config.yaml
hidden_size: 256
num_attention_heads: 8
intermediate_size: 1024
hidden_act: "swiglu"
norm: "rmsnorm"
positions: "rope"
parallel_block: true
init: "normal"
init_std_qkv: 0.0392
learning_rate: 0.0122
lr_head: 0.00795
schedule: "wsd"
final_lr_fraction: 0.1
Each number is 500 + 40 x the weight over its row's rms, rounded and kept within 0 to 999. Layers, rows and columns count from 0. Numbers have three digits each. The size before them is the row's rms in percent of the matrix's.

# layer 8 MLP up, 1024x256, rms 0.0931, rows 498-512, columns 128-191
110:470509533535522523487442517510488512430533458459537524570518508505506526476456440519531512497580524462549448500477480554514520506480492486522480545476522435521470495498465544514550463444481508
100:501511506471543443473543502418538450505536507455509538507486512494451442492427523539553514449439510440510527532532415497485459482500473521438453458539506437541493450510506466522476577574524492
101:616453547443519488508544539509487429522502499501500500533489500433481566488461430534485509476507556492540507477535501479536483443414530561514479443491546474563487568482477539535527465504554461
098:491524519479455482488542519459572484395486552399529559479502436540484418556493480472499553544536535434502579465501502448471468494470496493501602436543547481437497467568478497472455475493489477
092:583496483532501479551518535524525532541447496510564515493467463516496506456459500504511483529492451560559555501533501538485514466512536472452491520461503508604515560516515492492487444504545446
100:518499479497587557518459484404431494491524455454523498535544562490503525481460541512478446463392499506510546442525516485507528539428545539397479438541498531530471486510479523518581514515507493
103:504555551566496513534516480549491488444477458482492517454548515531556434469563478485493394469510474477501441515540530482535451502458476532454531472470539536519486489483517431472416515538609496
098:477493516493506480554465486507404509494457537598507483501589468513532522536536519514495505524514592406518522489478484508469546481530505523511456525504469587473532508492529494547503500453450515
095:565481467436513434449501477516471507475526451548546502534459510463532540412510578488458517513535484497527464451488505566542525511567496529512450561444456487495457519462463467569476494416498505
107:536547501492519509538493453478484426465536498454494466477488452438451452526561504539468569541483507482501522504576541473518493448563494462526535566492456463542520483504468450442560527463517509
102:526502485555446553494499488492526486548476556517457529590447422511506539531550535493452505495462527521484493448501493473439524509549502624518571493514517515401585567529545506506503437517533471
103:565532526505433491528471464495522400566545484540484533472469498467494455572569436419586495488471478490531505560514517483507548496482477523400499539465481549536491517503499476540474465441564533
088:549441484484510526499455503553532493521531519505512524471510572487562565474521464479440540539486468542451483481474487571533491596484516451493467498525508534552503492551451494473452484463582446
098:593510524466526509490535499451511448544568497489497509439426491416439533446489517421435468534521471502479506497467511537501503528457463538508469506589486501553558516470470548506476490568517504
103:481453545467423515442513499473485520518538493523455516529452427447506513449485541456557490451537484461501495472554490506477490472538471465565563497480503460468510497493516500435435512445480489
# layer 8 MLP down (transposed), 1024x256, rms 0.0225, rows 498-511, columns 128-191
103:559500480514477453429501400463380508514561444644566553557508435507442457505553534528511448524500515519493519497512494486568554482562522476553503529528470485531521498473532534565493530493522472
096:527470518503590542438563550538513556483477580481475476410477436505496535519509528535501531484503510567494423524528518544477503528444496509477428483466563520509560436554491537496513495443478463
099:515450496509453504489547527533527509433462487549479518555468468569495527518479500482472446559576465522455532491506502515469449453545554476441489472465481492547471557466496467534585531493441471
094:525544495561514493526485572480484512508534492519464468518542427538533521568481501418521487440524486508478498551472549412519550533560482529511488475486465502391513507545474518523519488558494421
091:555604528525464522458560467478484503574484605522551478548554489483524592532474507483461512531482564450496515538481497514540503549446542533506481520508513489416514458471512500588459544460524520
093:487493576484424420546428539513498482473532486512520471458458501471478544448521504489516527421463517500545514441519512461526499465512513542555595542467510522533412498508479506478567542466471472
104:502561510434466493462538506476506527519433485539532482556532517461423496512466487528523459438547502519521540468433450480527508458421453563534517492541554511508446549535521414513465480522490505
100:465469481425508521450572503496532580501443504431498530520479499461473517510540516516468460520592500490525488522561456518481567453455480499495545464517481536463571494505539535444474492499521526
099:480535507550476513460550539481521548489436508499486594508563516519537469456490532499530475479564466515472510560478444488494581429520492557532469517558522493522504510458537513481479547472436552
106:528471498500499473526477480513471432460462462552517516510491482452539488423485476531499531469520542563517539450488493482546460489590580523414487523525458487542516490491482484502582562546527448
107:467510486532489526458517572543506496530500509521485493571566494467489465520516544529438497454464502516484536490515435471500493476455525468527554442490518465420512492491563488484500496451528479
100:382450399461461485494512479537497439549499516552510438494501560506528518553554462453529497551544488498508546572513460530549520527498422497497517499490448515503526484472553550434522499458539532
122:525514440524507529478509464489487491513501487433564512505525542493452560471516473472477508495486493501493492559545525505475494542451491448460511492506550513494554515521507487507496508463537439
099:489503479554503526536531491491566507485507526525479425485504515403488533468509535484529456521534429505575499475533445466444484490528632534499487486461514506508539520440499564500502496506529523
# layer 8 MLP gate, 1024x256, rms 0.0872, rows 499-512, columns 128-191
099:494435533506550452534479501434560437400485514518433548542496496461501462493519553533525521505499522461418509541505463591571551497528440478470538500548472521526485511481516498531499506528512517
101:554532456491481500651504556495504463497506525494456514486557509466503456547405472495495436519528500447466503620474510408502485444533527460499551487499528520593522522447506510492522567531489465
099:493513490536495485542496520571450503578484497545459510541562560535478548548447537432628571452511502465545545532514549502493587505530575490516431504574501515452586524497513496524530419511499495
092:432483524451533461460558526494481491452522490479452478506490498505613486425498547477592434445527528512471496544491534540545515480428502464502560483434484493457445492504499526451437520525440455
101:499540477484548454472559466467475499435493508411511539545594534479494471557543472419510545509478528487526506563515564489519495469547483560632504434485486543478488490575478559524453545543561510
109:558496604475509481566479498531497484553446487456502465434532501457473526526498473541516507513473477519472463510464524514524555533509453473492573572459491540502589476464539493466484481473524527
101:506505474518534513508465490496436508449478468476522556486544515546558476447461500481478433506522516515478514528501484464489507566465546539474495499509552484496495437504571530479499453561561490
096:554509470435472484449472492546577519436483498531445493489554508512496490511499475478479629508556501427473552561476589570459519510578491466488533424499461470506528535477514446468507559450483514
102:511418576443495480493425383480520463442444488502492458470541562523514561527495514513483499572454527474444450524414474435486445452518498452421506533516528507481522484460500488432549558463569430
097:483455532523491534485594539434551517492475523460479553460528611477526476442547493522435603528497455496558518495442522571534502515591551521424529513515481472597473527423531507547483557415484566
098:466508475556595533560541540557438539476491541516486552510431543505421583578441526491444463525519479538416492550553548445464464470546439485417503485474523498556493515586504516544474486519601520
083:541456448505438571474499517566517466492526494435520489528541565469501523506500504418403542456470489488532494487575493483451524541442452524583525522471514525505492531532487485496529482510506522
100:471434548483448569543517507528491477533545514480468518485471474448519460461505571556460456531438476533527502549491436553517436481485440623525418535454463513588396504496433542484514535482538581
100:494506515488521432501523474483517475548443449527505561447451559437486545465469431457505426495432601508480417498487517584516579478526443469463489473482481396551483476548558420502480494455571481